Part of a small language model's weights.
Size: 12 layers, width 256, 8 heads of 32 (4 for keys and values), MLP 1024 SwiGLU, vocabulary 4096, 13.9M parameters.
Training: 210M tokens, 6418 steps.
Each number is 128 + 32 x the weight over its row's rms, rounded and kept within 0 to 255. Layers, rows and columns count from 0. Numbers have three digits each. The size before them is the row's rms in percent of the matrix's.

# layer 6 attention output (transposed), 256x256, rms 0.0369, rows 159,190-194,224-226, columns 128-255
099:175139166093111139172086142141126095065122178197087190149118125195117136122176102098139096053129145129142128073097134110095078102122168133171166129116129077092106128085104091073106098123140141148141113122116131129137112111109108144137076076136127160121158186109126106131083101123118137077123102108150204076134106165151106098087133127156109113176105133131150190108142177156138160068128
096:141109117129174121141151112099107131084127183104168112105115113101090152133126115171088141104095098124166135140152192145161094153177114092112133127138136115195176224094143148174138157178106121133097139164117093155085153156214165121112098152134112095145131112087174133099134126136110185129172139095175130116162111161101187127113128127112115148127203176084114113120157117156104121146149
096:111170130124133079100074106119118127098092123081159124146174105113092074076130088128141109071187112071079137113139174149122155069118068128094139146161095124116099190115170121099102144119174153085171111153173146140154137131078117157143107111089100170091109154091144131091053067190119113160188167098195139149081128132075153124108093149132105155130119115100077145117157153139112202082106
089:144128107112153114120131130143097100103112186197111168115162169162089127096152105124043088066176132109119166120147133120145152095149146101050130205104177083147112172148137087087125143122076119122104156086157167134181060170142100113075133119138080080132130010110156140160102119131163092174086177143146148100141147133124126037177133152149123102133079174090146177178156127115147156183130
104:120119097114120153114179113092134159136147187086095106112209087107121116151129113057092157101117200172175155124163114158127141137103131089109113182060119111085062152132120151081104155178139100155137119149138165129112103130113094141106126133167100088153074089111148149139089142188112183092118131097164166070087105119163120203161154120088130103115201185103140116096145134149180064136103
099:112116106142118119104102127130081124100125131196176116116115174148042079063118183107138171161084116158132094139081082125149183128060087170161150109104167169168132106182093127186097130123169133125135113142112109131155064166132188122045157158171146111149106090157089191093158151144099146175114087169156158083162115126169100148146140101124115133136133126085127170105103073111111219117125
101:119156110091092117178152150134132118166087110127089111111106138167112175125095156130113193111159113156149162113123090175145123144181184164149099191111149196084130122160128167155095136075133136085126111177137128117147143103143127167182116127145113129124133216128144157159185103104203166087174104152081088112130068126123112207156112140149124097122168205101133169110053106183153134122119
102:109127123105131098106115150111137083078128147090144145202134167126094121104142104138172067119133160136090090137133117136112156131141097126142087153143125180170102150158107109116094090146107127127130107084100150105103136157126226129065105109111140040149172143187093119099105086137110097139170114127136079140134123147106053090096149112113115131161098083104125130109127175120147137109015
084:102111158114125108118141138132097155185155180165107135122153133138158146167108071170136137071136090090125123129136153142141104187155119108118089121117101115097115130097124086143116113160040103060132109068119079072121103122083060096168136106142158161086155154122151083146093106134108162084136130091142068127143148143069176109102189179125121115117124110180141109086101116118115076122103
# layer 6 attention value, 128x256, rms 0.0297, rows 95-98, columns 128-255
101:153142133159136141101157131155097099119139165163104103126138112105138120153122184154120087170060180137196179110149172114063142147127069161164091141154105099115144145133132129170150098082090145116084140094127099131122178062163133126145143178159153106138176094136116164122126109156127157148112131099110160128170117093132127089115104202096121140112114100140073151144113078142072207112109
096:139110107130150134038145142121133104076144143121151131132151146163130116120131147061135141123115160086194092075140158108102135158093132142117114117122103195175157097131182140161118108155136141104115165116088198147102128110185119185091119112148144181115113146140138089107113141160138161113155092107214153166056047124152131123080093104118165122125126125073100114100189135149139126099178
102:130108076109139093146134167185169129149175161117165076119108147143123164128196134160118059084116065099099164144149135172085149118116115084131085120091118114143108144102158095117104085093092117120117155162141215103143086137135199099119100118114169140069119133158078113134124154118185078116149193128100058209185121158144122160128119145117134128130095130129120150129076133129143137083120
092:087116136147180113084137146125095122132118164157070151117109107176116128093079153121145141147183075136213079181108138153093172092161145148136105105188081038150169126064129126156106138091111054130120147111124113129084182112187128098089140093131073133123171163144164120156174087067163174142110144148089112124122154118146102107204119105096113100143097108096111068101103150103190160189125
# layer 6 attention query, 256x256, rms 0.0296, rows 192-255, columns 128-255
157:186146101094112151130179099103075059105154137113130053111105122116166154158107094114099151120146078124108119179167113175126077166138144127148120128108141153123079090115090091203157168156077111162111095192152139139135127127116065096156163134127119104150153116085120137165133093057173105107142124147146112124133168069114129117118165107054092102113146092142148101106126133116093149115149
121:064218051149165083121139119106139128150163099111139124111087088175125148137139123134144131160150153157135167176135099127095056166119065105176036149113110130118134187187124132107171132152247133136153163130147068159143162126133114173102144131049120166088146123098158092174107134143058149089140080101160145058146172101123176108138151115086147172150137154149112173179095141099142116066157
082:177091147109114143170165188157089181122163147086148126138189171136195127131122082132205134080126146148101149115142069173150192166163095138088139088171105175042105093130171140123171127102157095128111182094078074115131085152112114116106106093160116112080168186093103128178156094093146099117129135125131099113133146081079160136165131101181157143113121111121146084096143147134155167126172
092:125164118123144157127150120149104109085091111111104048112114067136119117097178147143103063139157126107075152177139151172130107154086146110112131197120114102185119129127097163077158143091160130152161080176134145132079116074155129089090164109047155154113072153111139079141093105155109162199104108130110100133100096140173106100166148131096094133166111111125117083070177121129113113113129
083:168121105095131179155141185111101122165145143102090166133169148117185128098119092122118156094152177151138074119160165170071150162134104089136123146161118140094105098157166119168170189120147188108108146158143121137203122097104136154179119090158069160129150161066132134127113137085104126164128136144152088135107174154131125137162179202108173151050093123137169168125065161129131109099100
091:187123144093155141098123144172121144129146036167203103060204065121073084097134123125074159153178148117121116127146098186153110137138167148100132077143108139090111082115127083162150091137081126102169143173138112155080102164173148150127113149089124155121118102097118110169118060163143173163086106170106085115168086163161122125123099127116099146166125158104144101061102144111107149115131
080:110121141116099100115151106118115140097126128127084077125171175180140107081150163104172111177162147154113214118150172100093122125125112078131089122136136133132093111175097097131175095112157089189109188095107143150172125114156099156112217147111163160123172109100158145121049146070101097154131170107196125091144094104090156118144142118074107174091157120115117143178126103127122137149093
104:136157155136090100115092121154132132114108061138207088100181133119111168143167074188085103208133048159073134075103143158146126095160171140089149120083139107116157070163133128158115077172099083172128172136127105113109164124170049110059163217104160164175130162088102122064149119148161107152106087121131179131123183118110133155125103120134165159126091061118086145104111149121081107118116
084:120077121096124080153127097147145107106108097118117135196185131111131121101103154190147155130157153192093134172131155081114155151073116140110066159092143079096126139160117088144079098107082120068129127113140122113217173096178074167147137146181131172126146139173180196155081120124094096146109224112178132079105152118085105091087124152170131130097097117102215129134123108172124185125140
090:132110099173090065136102151123119141082132157151140121110165122138100199134153089137139108162107193105085120096079136114121137097135073126099152093058163134113123166083132136123062141153069126030168145074126116112054156171127148113100144138174176141116140140123083144153130145192096110114101098083095181134107109114159116102101052067103125148117136164103095157144121145111171155054132
089:136111146119129162167146175146126122092148155125132101080147110123142218139066188146105099126101106151103137132101130132125076109120111156115165130100212120142116132114120089158029136116051135125129123136087150143175183123118160086150099153175124139166130144164105139161101146121102167117130178092080150096129140147102144117126161222075095117043101139125140136161119117123090135062146
088:144072113129091110169133186102083120112131134141101083096133135183140129023225120138119133127142109122170116136118157138080119111109155168137137135112112157052158112091105126120134137167106098124156114176104151118161096100134160125114117157088191150124147148150141173214131089078119170130144149033162110126099107140111077140170140110088146151143154106083139085096129150148112194091116
084:136096156106063104166124067100085151170088147098094082130083137107116112120144151121162139123145129091112137157098182054110128048134112163110118124088119121198174139159156128083103129114093157153136136146100096027069162183111209135109173153118166118187089109141179086101101151179134124143087168157184089136143139127108117128122128102110087144136117159166101127170110132099071112133073
082:137166085147205134126084141114144140153092116077097058095163155156094204088098101128116132087105134114181109096164133180177137124156088123131146130104108124116120096083103128161150101072147065123099129134085080114102067146117084138072170129149142105108132112100180098148221134090042121145198138077172124157174126182166107106111139154170100167131130150132162155163132045151128172158164
088:105120112097116149160078070101102115189122101189158124169113136162115151198127104138073090144122079158116110166133125079139139129178133148096104069100164040062187174144185149080093129124161178092112095100161127137185176101116119152185139114101147081138137164144095105124104163115152121087155139114100157141132119096066122105113179137180171153120112101150099088123126118107137087129077
087:109161093130154162066123131077143108091149169109096097140155119101145121132093122172117139093159066129119140129149094112145118166062106136118123159085127161131153083154130121118140110122125190134114105198188117206127066088089102154148195135139061135112126137124117105153175102101122142128069124140145102073102126114113134134073121187097057140155136128111132185079136140145115131094131
145:107136155090129076170118072142123113147120129119145090090093193196117115169092173144141107163142120129098113109091112098172110109169054105118130119156145099104110169132178118114136041086106170140161132132091166124151180153190134145175140157165171160131121166169148183128136175189114121156137183127111115153096196180063149133095154145118089124093106125129136113165157114135083143135120
178:149148189067185135110132165038114151154108159133151114141129149126090157087098143077144122089133154175133109120152148170109116188163193165127174088163150165124101113106117121109092158170077142106226207062139110083126112160127131139167121107107096158128145113095074101137193126120148111137167111148143140157129119161136158138106117135129133145154193137134082134171115122129162202179154
126:174117175119144093137113134114070120095181132102112107112119157142146109118077128096093113098126129169110111073103117156119105092170154150129101118122122134158097139153119148101096200176171125127076179144133154154095099090142128150116075152092129177140129100113088117166116118088063162120164168143237102098186130141131204105072109098128135135107166157109126110098124067108115174136173
084:135133079136125143077158123094132097142157176118060153160075187129116109158098070166176131114153149170159120114104108093107104160098110101119160157135170151125115121185112131129075114092078167131146145072088099115111101126117123149125148088136133148190144152143126185117164122129068126122131116127138179080160107153086107145189210182126158156038156124140145137123117097180091147143118
090:082099154127123107132161178193133101153146147117186107143169070060134174098142153113151110129126172060120044142179122118128146165125196130124135057139111092152180112046122151198148128121137110161113162165140090127082104141080134090099160121105144167096088106102114083108149093135158102133092102156157140121095146142131069141103133120084144118158138159178107113116067149156124176119172
105:118193135127140117114051110181093146118097131120064143082144127167141108178149178149077105039145110177125134151138152184129093148123152178135133176094107107142203168157119138117126145176136162143160146183112154181144079065146171106090100149091159165120121095147123113185196159166122223101139148091098135124161124131106117083098122141183142117118143132085120165126157126107097056113058
096:108111123088150175111185115056158128136107178129126173174132107094075106056110165125194107141097189121155087171131174126072126126094149096150101129112137125155072152110091070207101179124131188080150079077138142158182128123101168131165153102102089154122180139062170151146090206065120114121137140121155081146122117164102096135155164140101097124133146165112191104111139127149166092149109
084:165143136138083128154132113095130127164086141157150095109099089108086067120123119100192125129092141146151170129136165175093151187130154109211088099153133109139055159149082113160138182090174132184098095155153134118177103165161055138161168166104103080139126070069107103095079148116101144119084115118122119149070111102149109133157167103101109169096107123194157132109105119074152099099141
081:169133127093160140146069114097112154143152133111152160138117056106113075116093116145171179148138073113125096152089129116141182126156100183121110090153144152110140159179131129103143121092129181124147080151088114119144145192135168064052122148152126148147101137127117128126159125176146158179067116151132148082142165180120152159112101109120114084104080092160135091125137082082092114127127
087:133156110094122147151123178152135107107132162122090185111190126202181081081152158150130071145151143135146117164180181173122105113132118119154181087164136126151127152117070132135074108149111112101125108096111125072126093137075141160147141176129175153100097115046132111192174112125177120104113143103182127157092155163153129180162138111113101149127153122150079090100140138125153173163135
082:156131096107130091115064074139084124132118093133173175115042126080184129112120163163159119139093089148086126130082116115108133095130079154067124162105084102168186128127185127144118149098182131094183121121161099159156137112154080100135123179071133131141126120154083193097110115152167063099143103199103166145093135182094161140104094170114114110143056146125105133127104105174110095136164
091:165140161147122112120136138155115113149165195111119156115181118064163078107138133146167091123060082121157185105168166198145091116143159138139161139049109120109183085133134123133102109099044116110129088158116082109104114058111155098156176181171217112131101111110091115171153136103154185130109148051176142137120115147110134124143119145122110113077096148112117077125115089161166149152143
079:110164116101106150134172202136143130173109084129152186086122105125146096121144181158161138162073123090093082195113128139132133105171161130120142137117151119169164163147108096111118146157094150121199177116111078110154143153084135115157108165144061116101102156137072072155148093138156136170123166125082148119109108101103173142163116168154100157128163175144153142116126158166169115111109
088:128179081075113169141138153088116145134137164125150096201147140106092107076156072104157159174141130064167178103141143137143140131206167108136116180116136167130040097118105178157142141162141169097139192141097074166138171101144139154063119120147147124096078094070134159170179129149162166109109140118185090118208138131127138148140115171113131154113227155079167125187111111100138161115112
090:155102125119142101162122154119113083136116165145083112167150147083175133125086148103148133121187120117125144129178146140159123125124131071121156142171171158175101115107148140129092155080139133117137115093132052120094160146127109100155172131137130122129114146128143137161134139062132111137106122177132105144203161065104162066179142113123142136150191125106165102201064149141126162155163
090:100153187129136088137107154102133163105133106126154077149166118104148128147166121070125161157128165099116189183176161130144116127152152160187140135165152091102082106101137090151172087172133082112054112124096086138110094139099119176155092075158139129083130139147142127132099090081113093148130133091172130153139120119159084160187105090103134153165163170095131140066102204124133131108151
194:124159112099142142116177141076135150118103113133135133123143191154099124127149127132110081135126140175186116151188131175147116095080097074184230117127128175097166058118146100133111134151054133132200110124124159062082149114087142099129118131141141143148160121117106119169128144132158149139132104117129144159149147115108129096129132090141120097143221132155110108150159099112174104182138
132:181116084065096146127128096127115125120177060162164126136115126103125174162135077163109163085166070109086137162151123077133133113136151097108097178113132128143130159106122120186121184084108078152087117135163133177094123075116150166180139123112178079114187109138157158106063130084072134094079114134120154120130126148111156138105089093126150196105078124116157112115131127128183091068141
089:060130138123185149099110183118118163162078138102091160168101128109128163064138189064146128103101124150088134065106128189159139145176135127123127127118179138105116122125147151141117099113144141102164161090118136143182121131144138127094110164129133117133148126122098139130137132081175145136115215144158135160207114159142109162074090122148162145174178137165054124117105110149069121163121
096:105120101149108165127109126100206071158140121148121130070145146119164114100184123173170172139157127103156144158112107163110141082161143119149135184107105165132116172073125101176151132187159137134087074079148111122126156123131119149103133104126191119123071084171138128154133155157121160111154104119170099076145093136117072148184142086072123161141201100118131070137131144093155114117111
088:142084138111138110138080163098188150133155206110141120164151151145066155090151152168183150065093092173135115152071133159160170080101124164137132152128079154108104077097099098180170141137094156151115173054096161088137162093096165106164143109102174093098159134131123125156174123115136156066132076141157066149177167131144080152093131106138155177115200177108159145158131139109088130073166
081:140112098114142173144115117136173139157126132126134130088129170108150133130142090114120079079159132062135100206123033138168155103159118134133163132139102173134111163127149123147117107185111163131095131129140142097142145132098141106090075092149155085121124136148109192182182147155123150100144124139158121115152144173167130134149138136113115117075181146153143109162106109081173095111201
069:146076088108141124114144122113159150158102153145129119159106145059125168132125127100088068098083101147171120135092109207098119114136166096148136108111112125139167070155061126109105100107155081119153143112065182180143109169109081202117112164081136174132140137131093101149081106102097094137068223103148113101163145129150120153095138155105193150166143127158135133179093111115154141138057
080:139078076155082161078133106177221138122131170123094130117119132126117170135174169146198085146145122099184144149149090182142139090162119111110107145073083126108152128132071163110138148147150113150053126124070114151135114065122115143109105113112209119139073135096121134201135156159108116089125094119168150133128175107175134102192152152105172157138153132146139135159128146148156095064186
081:107170056159076127111123108158151123097108202159112106147148134180127092110132140138143134120123079170095149126141110150201208114087133141121119156124150087172136166163123153070121109076126141111119143171109113110117142124145123099068104127052189108117167151108175182154156164175094169128111169157128140164164179069126133127133151138145078150175122163173107133107133083128103064139136
078:091221101155129109163163138101069123152125152137121090092097096150070138175133080108115115141068056147113132117121114120110139095114149098140126144110138131167111171128186141098085141157096121108156166101134084141117135190143101152103143102146059122139140199166140127131070133105078105140165125152124134160130159120126141092100111081092105101091141083121103171109095119108124146092062
082:072143118162113139079124146191110141091170088147099104094129157147082097174168127162069082156143123141133107138135229091141146175114150121102122075095125131142121080075064115098144195113045158127151118091142139167051142083141110119147153081139186080184172145109097133148180112150077163104083196126137156113082103131121141121170098209148149116107053124170161090135174154103122085100148
088:092088103128092133121131169103140086081096127111136125138144112130100112124074131103141132138125157129161100142205121157176165114157128147126164143135123141124100125131125120113066166135164099164112106127126144076142204150119197169142132164091125085123091101150132199176078083128158083103110131044163171091158108193117095144138162094132143184079064064051151118099159110177142142126099
093:100156134142119128156188114134172145122117057097116102104093138155165149115084120150232171153122146134153110164143150084103109105091143135121105133124086115109115124123214156099121138169092089122127136167122155112094128090112111141091112140227119161116112198095126140147104140165092156135164079106129186159174138076159133160082121111100186117136142169125147169118096155113108176180163
099:119122170119142090072110088090094080114195153117173109167093134179166211119172094200161082175132142167135115133099129163107145213136135157089138138129110090091114121088128090151097168126119134085104112150104081146185123128121119048065105127122107174146166099105101150106124076096111173188091096123158122142076138176123161110130117161132116136121144146148138142152109105128129110184165
096:108076093113070110134155105129145073081146144130189181131110135183156088161157103097079139096145099127133169130141172186174105156125083126061128092098109054088120155145146148068180127134134148199108134127110088149082079123101115094100095116136179142139164172140127088088101166164128132101062085142135181124073103120084135134168109154142071141147125208111104134139123107184118087188092
093:138147119133118142104127106131135165123101126137096164057130126115146134118106146162143120149117129169119157156154107110150119126143114118109124123108103130130126141145139102158094187130112078080132097191109140178085153115161152141119107151209147200137096167114108090107107135148116150168084138098097162124122116105150147125188106191124094054139096203127053138104095146162091157199126
142:157100107148125115134076089179139153080185066199122156126153117119095148110091118176126128142101102139169084100111089097215170145178142119125123136131102134093117124181172096116124176145115148087182162175033137147105125130111122131156091121115228092154134152219097148102083096165160120164157157106085093167114154125136121145080069158178084121157126121140130085077148095153124153067122
175:077172131065197155178156176132058075133150133154101091116115126150174124089103133111156146154108147107094037110096118126124128130118137112130094208127094136166139127125095103088111180148097161101100175097119106134142074072133140208225125152110133171128086097114139124155194163095144094152128165152204099195152124162117114121122162098094168130156140133132110109192071114078130125110156
141:091129071142113090113165145167167147106129120110109120132049164111115052159039142165136124096049079099134145114088157144219146110093128113084134081106110162160198138108113069124077147124077138130150106186082088127138164145145123162150121110157171140084175100154135145137101081110112144111129126127151123148113122040174107067116123112160092092157229146150138155126133104157139149128156
080:121063132134126072150171123132105104162142101093145095123087107124117161120128146131196184121156105129075075177089132171079107137207087119110082165092158133164128114167095189163107195117130128102171118103108161111168193095140093123144114157093140156101154153136134170104065132134119071098092173085131124130180130143155117167135138132105144136116127215169068127147141158165041160190091
079:194125132129127115116086169139177086147134145154184117142156078127140114113135110134161152083142139105157072173153096134115129115129091157144181082197085138097085136119059130161122107151113135170074098132138061141077171085092154060152125101155190103120097131095176127209130077160176121095072084087113092124147106083169110192136109120147138107120105098105171105088177181105175108175178
096:079111138160085202086114122124176072152139088098108180181124114101186111139136096089135153128163118118135176188153103182126110146180126144072145184143117136130093198114115145142166141144114090152113102089159124123141142071128113138122112092153167060124133082078099133199147082093169167154182144091129090125097152185172159111177142126127137109114109118078161123155123113114106091090165
084:068108108129152143134148122093080181112188101137136178089149091166119136142093242118066117121109117150049099104143156175089096141110117089090097134096155115145081134145177144183162157175170179146160124111141151118177146139145125149166132143130102148117169150144130165099080146101152112152130156143104154191122125126073092074025139153123121092132128150135067128140144146173082127142083
076:112158114148132081133149148130099113139075088105084109151119051145150161128126164094093155110180148113150103053149192121140065098107176085118092141110087102130167140101094109117102153119140115142139104112091141140106151144136115197126126085127023129132139139157101099131107159125138127078182153126125166129126081109153147095109151200121163184070067131102108108132138171166167080159092
068:154077139072134156121101092127160148143091132071133149098116090102163059127160076154128173167113131109143157143102083113107136095162106118118150135143101171132120104105115127141154126114095147152136108140170169162115114105145156111087140137182151059113134130173106165160127119116171123126147109155121104091190094148146087156157102111106161147056088163062181119130187141151151066095187
090:160192109183155186154170099175148115168175105103135082071116159128075181168164104129149084134090123081169176114097105104083125115183125139110109128139134124087143052085190131122173100153103148146089150130124125155152107086123142174153147118151062143150088175108152056166187135144096173179171103170131150153154199125112097089135138116125155127113213111164125152160062099115168155100201
086:173159156130096141101102132125130151123127130115109136105146094144154165142111137171117139146121139133102136112113142107165173124108166108126107109181163118059174132131131132122114095176120139142177120138139131194160196091133108157138167216110056136160129119146117108122141171146081124184121045099123145138141143144141075121167137083142102146147134150150094142155164168122111091132085
096:113070187166111158134068120135129110120117144084122097142118136225082060072064121170109170126113110149129135119166160142141142084166138106093178142139155114086154169098097178094124066072169172122179124116112135170098135140175146152083131152101092103129141112145147157104160088183181142079096128154160095092144105123139107149127133167090069168107146096054176159100138178148106121115119
113:064133115152066158123130170131056162090107140159100173155153118160169085126109102162072119119116142173076183128201125161136156099072091139131157082165117092078158159115134147144113148135129128136173135135134126078073130126087135164126140135165111090083138124168111139129124114133115077154131106208118066115098107124162151128166105148123122143129157220133094094160148140122134027134095
080:138075141054152179173102180108104128101122119115116075158128127202157170146137147087121204085108111108079110153150155139128092181162179137165136169157140129144088167131099081126108122157091146065128129098094033148075116096068092110133123118092118131144119093111174096088124121127147195137132096151175111119150151165096125189141167158083130134124138118133137068121147148131098116191113
083:113079142101065135142064098111098105162142151148146110073151149169124128136133163078136144170144147150082157146161095179102140105113148071138098074135127026116112211157124170154162131138094144137154121079125090130077161114144131125077114111144142060099177084143117178114118167088172001120122113054139087087150112148164166157163117137134117198133149121068209108137122131127072115140147
093:077169099139149137117117150131177177111116122109149078115193133097128098155076137116155119143144119063165173126139061122095152149141177113184151147096097152115147121091131147141116158066141131144113149121132188115123099119104079186221105188143182160099114135108112118136143117160134118090124109156123160117067133080144086144115118086150168100158137179131124092109103101137103097123166
# layer 6 attention key, 128x256, rms 0.0298, rows 96-127, columns 128-255
126:129171122139134139155116121177141153192105176163134110179148097113147059135155164146146099128103096119126044097160068168129164142136117122086087143139146102104156055142145166119106155127098144099120132080060108171108127138074124102124143082139114123188104083118080107141185117115121134156096144193150121135097150166173113124139142082159079130147108172144079087131123133121059159101119
125:123108162117134069162123124158158127150062146123124080141159104147098092146105132125114134111155098054146139176073097162121105157157099150134095118095122099120100112092106158175153148071141145223062074162157159130119143088106118104114147156185156197166136126096123092146111086091176118107106182116129149144176157160105150132114169143123160105102035053113164115108119179109131174083130
104:020184148088137128124176131128082105139160155093145081148133170072129148146130144089109140171112087193144081099092183143090142116142154093159175136135149094211154076129149087065133220156134143094148117091128084103135105139114110140185102116081110137109138150139106096163142140180117104102185086139154132142175137096088110056136128084133154121123210140132153131122104108065202150145152
095:130095114102112101184134065153140135130166133114199151103058140199108152152188100124145084151138108089169169190169099109104138066120105149138082039105159115123168140136111103125185140141100123202113181109145133150090136141084162172092116217139125091112126139013106093111136136119127132177090116165205136145129143140124128109116088093190167126095162185127144142167136064123106126146181
083:142140177135149221077169135106094124119134153101094137134146198151114160155168176092147114185148131148138147184125137092102153082133044126170117118087115135117123092110147107142099123211099150156105116180126076143112132126086210079138069066158165101119173145109140154152184143143109100116056167149197138126107205101091143109154162174135103185132106108163099119115136100167106126123196
088:181039168167139107101157068136154112126097165152143117128139127136157117179149140209148133112139152123091203144132090061105149108143080165155092119096167117098160119128107157066175131126155168181053128142148135162065122146162110101113108145144207129111140137141137144106119182104107172135089081144120145086172143080093110150122106101119115159127093071108140117180201107138075102153169
076:071058139098127168110152139130117122150144071129119143093140108092107128092128160113137132135119146101153117152172185149100152121103130169142085122129134173222096098121204111148106150144159094114141086166179085102126127095128183152158141130115113134111061107139138093083167192154112115146165210120133094149015149126076118124169171135149152114135164104162169111069099165165127100153112
097:118066197136150168181173081121097095204174088070087108092118144136112145157126153204093103159107131140167134094103125092130109116153101108116069111108174155082142102078132133153140138082068098144130143140141141120098101142166087118165163141095122093133167144082113126076121166166092122095106161039147112080134139172067129176146155108103122129153018157130095142114108085145143162140131
083:166137070124117190168125108196078072097176143165125139084096127194106191156137111111074150156109147111138186147121075115123120103106108153169117090133153116117131096141180098108161122179179121196090055079195123215156100109129175140124127120111136101122119085155123124147085135078112123156139108127102098126171117100140100140127141168086132179135109157120134092123133117122127146133182
090:132121111206067124094130106122135172109124138116150121133138150140144155139115143108128128095146158147117126133139105098124132102138108161138125138100119089036136059123107170076107155154132120132104151161129130106106077116093145148100142163134141105120120121154119176056150127103095108132108073101131093153064156182133093145112153169151151155148139096070136149195108122118128085186177
079:154177135099163103142075175150109081163157171116189120119099118087065145123125127126094119118152056090114118168108112108091170113078194143156109119083154101145112155173073083101166111149072143076129120112111064105082104178119138129119148132114124125119122091092107148061138072100041138105115159103194092099142078102122151185116166123120078092156113037100118118115155111138140139086178
089:128057154109170142104086157124196114132116096130159087090135152138127106098155162200143084141133125125133133092099114076106128159093169143173163100165150164188126146173119088166086090113119143155101056125098126114131149136131170158129161158100142142094120142132123127078121125164145161107119142125152101109134139128142109118165150101158150082110072102112130100087085143081180168088182
095:091144081123082138048141111108086088115096114089159136126119143131170161159120183063146164110148109153173141099098142109116114166136127120136152085066156104079111111118133176132132124120086104081205134120168120188109136098108115149162126120170116131137055115157103128155097169146100102170084117194079165121139048127172062123061089104107103067167113104110141180142156125164120119163086
088:090101131177096121096144170117125103124134154188175168084095148172076082101177152124150139075113099158085151164119145111139101177115122122153127128109119086095130145071148041040080124116113131173131133141072089177112116130172185123131102066110091133119165107077160125143093175066145120128103138132113153156124123142108132088107141170159127134149124167144133092156165152168084121097071
094:146078111136180126158122122147187113147097085083088125113109103099105097103143170074133141085160083131108031168153103147162113087096141136119110102091123172166126142132116096155114153125107077144094161141121141150198095130154126131095107153118115143112112190115121126135083126114125137128110128065113173141099170142120112119182203196115158164056098088075148112161136143123196145073191
092:120146146195106184098066066081100096179154136109173145136076212105090144154148091148139160093128052164127155105121156091137134114108140149147097097116117094065098129179081147126164080131108103110146154139147141128126135143085118143124062091163140103129182154107103126172112201143140091172136088089134108133143139058161134184102129119058121088170116111160087179122131154171093143159036
121:050123119150185108107194112106102123108152121099082108192077148123139141092161141055095121050176155205200116072106149161151129135098108137152098145096118132153114077102128194077185116093141033129110150147137107086163047124123111089134129202078065156093106124105191098107142121120099090097152098148142156134210163073117141106102075082144112153099155115114218178121121137123105123167133
126:100173148134172086102122090115168187107127187085157042110137130138117105058106134095114122131132158127170113131192090132154117142093149080162140071113108206160237118108177135166144162158106140126103151103149120119130145077074094143146062106150122143144098078109137108086124088112104160149120112146152114124161084168156140142103135114166145097157148127153104094080173096173126113133139
116:092117085101154152212156063105130090118070062151089140093179124103145130128114152187126141168135153078088145102176173124127078142091159113140082118120103137100114166120099098146144142130140078157147128118170150143179154111125057240146154153109121084109162114115140114066122140110132103155192119070104116157111134146075131073132149136106107189131086069080097158105094174150124120158139
079:130168107101159194074120166094116146212179137135102126120068133155119118135169120065120103174160127154134138123185179149127090071085099159119117147135105133135108133091114092122090135117109121150196110152072104113109105119107176125115185122156116165078120104097071071179156093146137131155153098088108133191031132188115092120124123126115148155131171109103093158138115119132162140100130
096:173140123156163077152094117118125145109101119125150088176134143161150131108097109156133152123139134117066206080114109104057165156139056128147072145098123089141155169110141188134123045084149153167119132125105187177099212129146080119117150101097111127124144093103113179090031134079135069087110099105125133139103146132143153172121078136165109163161054134113137156215197083139150149133093
111:181093087140118097134139089091102102153080084130131141149097146173134075160143131160091128155089144076158126118163096134114106145180168106135124144150122104120123123105111125117135052165159089190145055146106138141134145118097081158180085106126092139086152168148109114140147071031113084111141123090109095114129126124178124136037087187197101153087196097162130179171199118151169100151177
112:143126204173108147065093167110138167120112098125159119180129141107143104155095208139094164120171101090147165086087111127165133118159110159117111080120091164106169113132104132110164150148055127179177110158092124084143145101092137143137120143152105153109120163173173184058140103115117111085113078103102099171137161116154159145169067143162050101064096129097067142138136145192135115149138
093:129105058042159155123110067116133148066143093105151151153119094121093124146062102133127078125095205136138046191161130166065102180092123103162183107145166181179153129091156094122129130107191095133165119118191144139132184148147093120119160164131074123089087133159145093118109105131142131092115128109118103101149089158113126104168116111150130138137115082147099137163135106135165122131089
090:120149101127091070160068099171119135182086167174122101166085074137157157178108138077145220095136137090083140168070089122150124120120145190143092088154170161114117180168088150143163148092092145125102104139138156146170133122149136132145151100155142086168197062119087087138032099135114146154102059098147155140139162102176154181122167153147137102171095125108120129155089111159128188073163
107:138151110158097135093181152111118158072119202150117158118120125136086106112168084156111110152122116132143175153186181141153189124123128104143124113149149115150131064104142111109142127115149166086133091130111068093096153150087120091135044088157127093095140130109163104177140162121134135190083118216087092110120119073112072072123148090149135108138157141111111152090181088118099156150103
089:142130134196108081167111151130121092154105131125083141102104089104138153144095176104153122086116108187124138058120141097054085124158154129104133079079083103125117136071047117125058122090150166144058146098152151131135144102124133112151093123083097117194141101101101122114100102173102111130159111154125148149133164115072145164112126150085181119050141174172131132142094101115156026108146
111:158102167140083075110096075124144142121162126117125138125169089136123072088157124129181129126181145089116114135135137153122183177076125185152117134170141186180132137162083112150201137128119102119073054140141154133078138044130124097150150176090156102136090142091101071116129106138173138152129127089207155142186138175186136151155108083172151124127187135165173108016142152153156145124123
110:136094148061166104147093057114130136136121099098143130167138121134147180156121100144119104142132114151103098102131169099120098100117125128127179142127139186115070160117126135150098159162055115149159142130146086128161177134145095149146149158099155112136142172184141162084090137109086188091099090096116113164115106137097153093151068106105087122110143108090153098132174144029192081127185
082:137121137140132168145108098138089107171146161105119173148169163171171194115175215080158137104106166088101115085113083105157109134158110184088080148083091088109150117131107109125109182127127115071084142153154107140168169084117144114176154128098155127160148095071088129123155107147120093224118142146117115102090104070124154128095104114217164089111083173144149153142144104127095114136088
103:175138115128131107073180141132148156110108196130092121165163068090114143097121153110123169061122167124094155185168093187112069127087108113166133132127121120178096125084148114115068188119135146188146095081102037143143075064119170093124137147129104138068074167147141127165165095084110154143099133141131159102176132110135100099170123118135098140143160058108098144084098147095143135093177
092:200180176119129166085119085143149126140143148156152157114128128089094093145125154140140158166108118160117086145127148116108096164076120106162127137168115198158137086164191131127131116142140134107120122135101155166074098101127123109128119164090150146135083080135158119090181146108123156098128115139167149116088138100116138169140079191161122069126139091150129132116140145063111151067180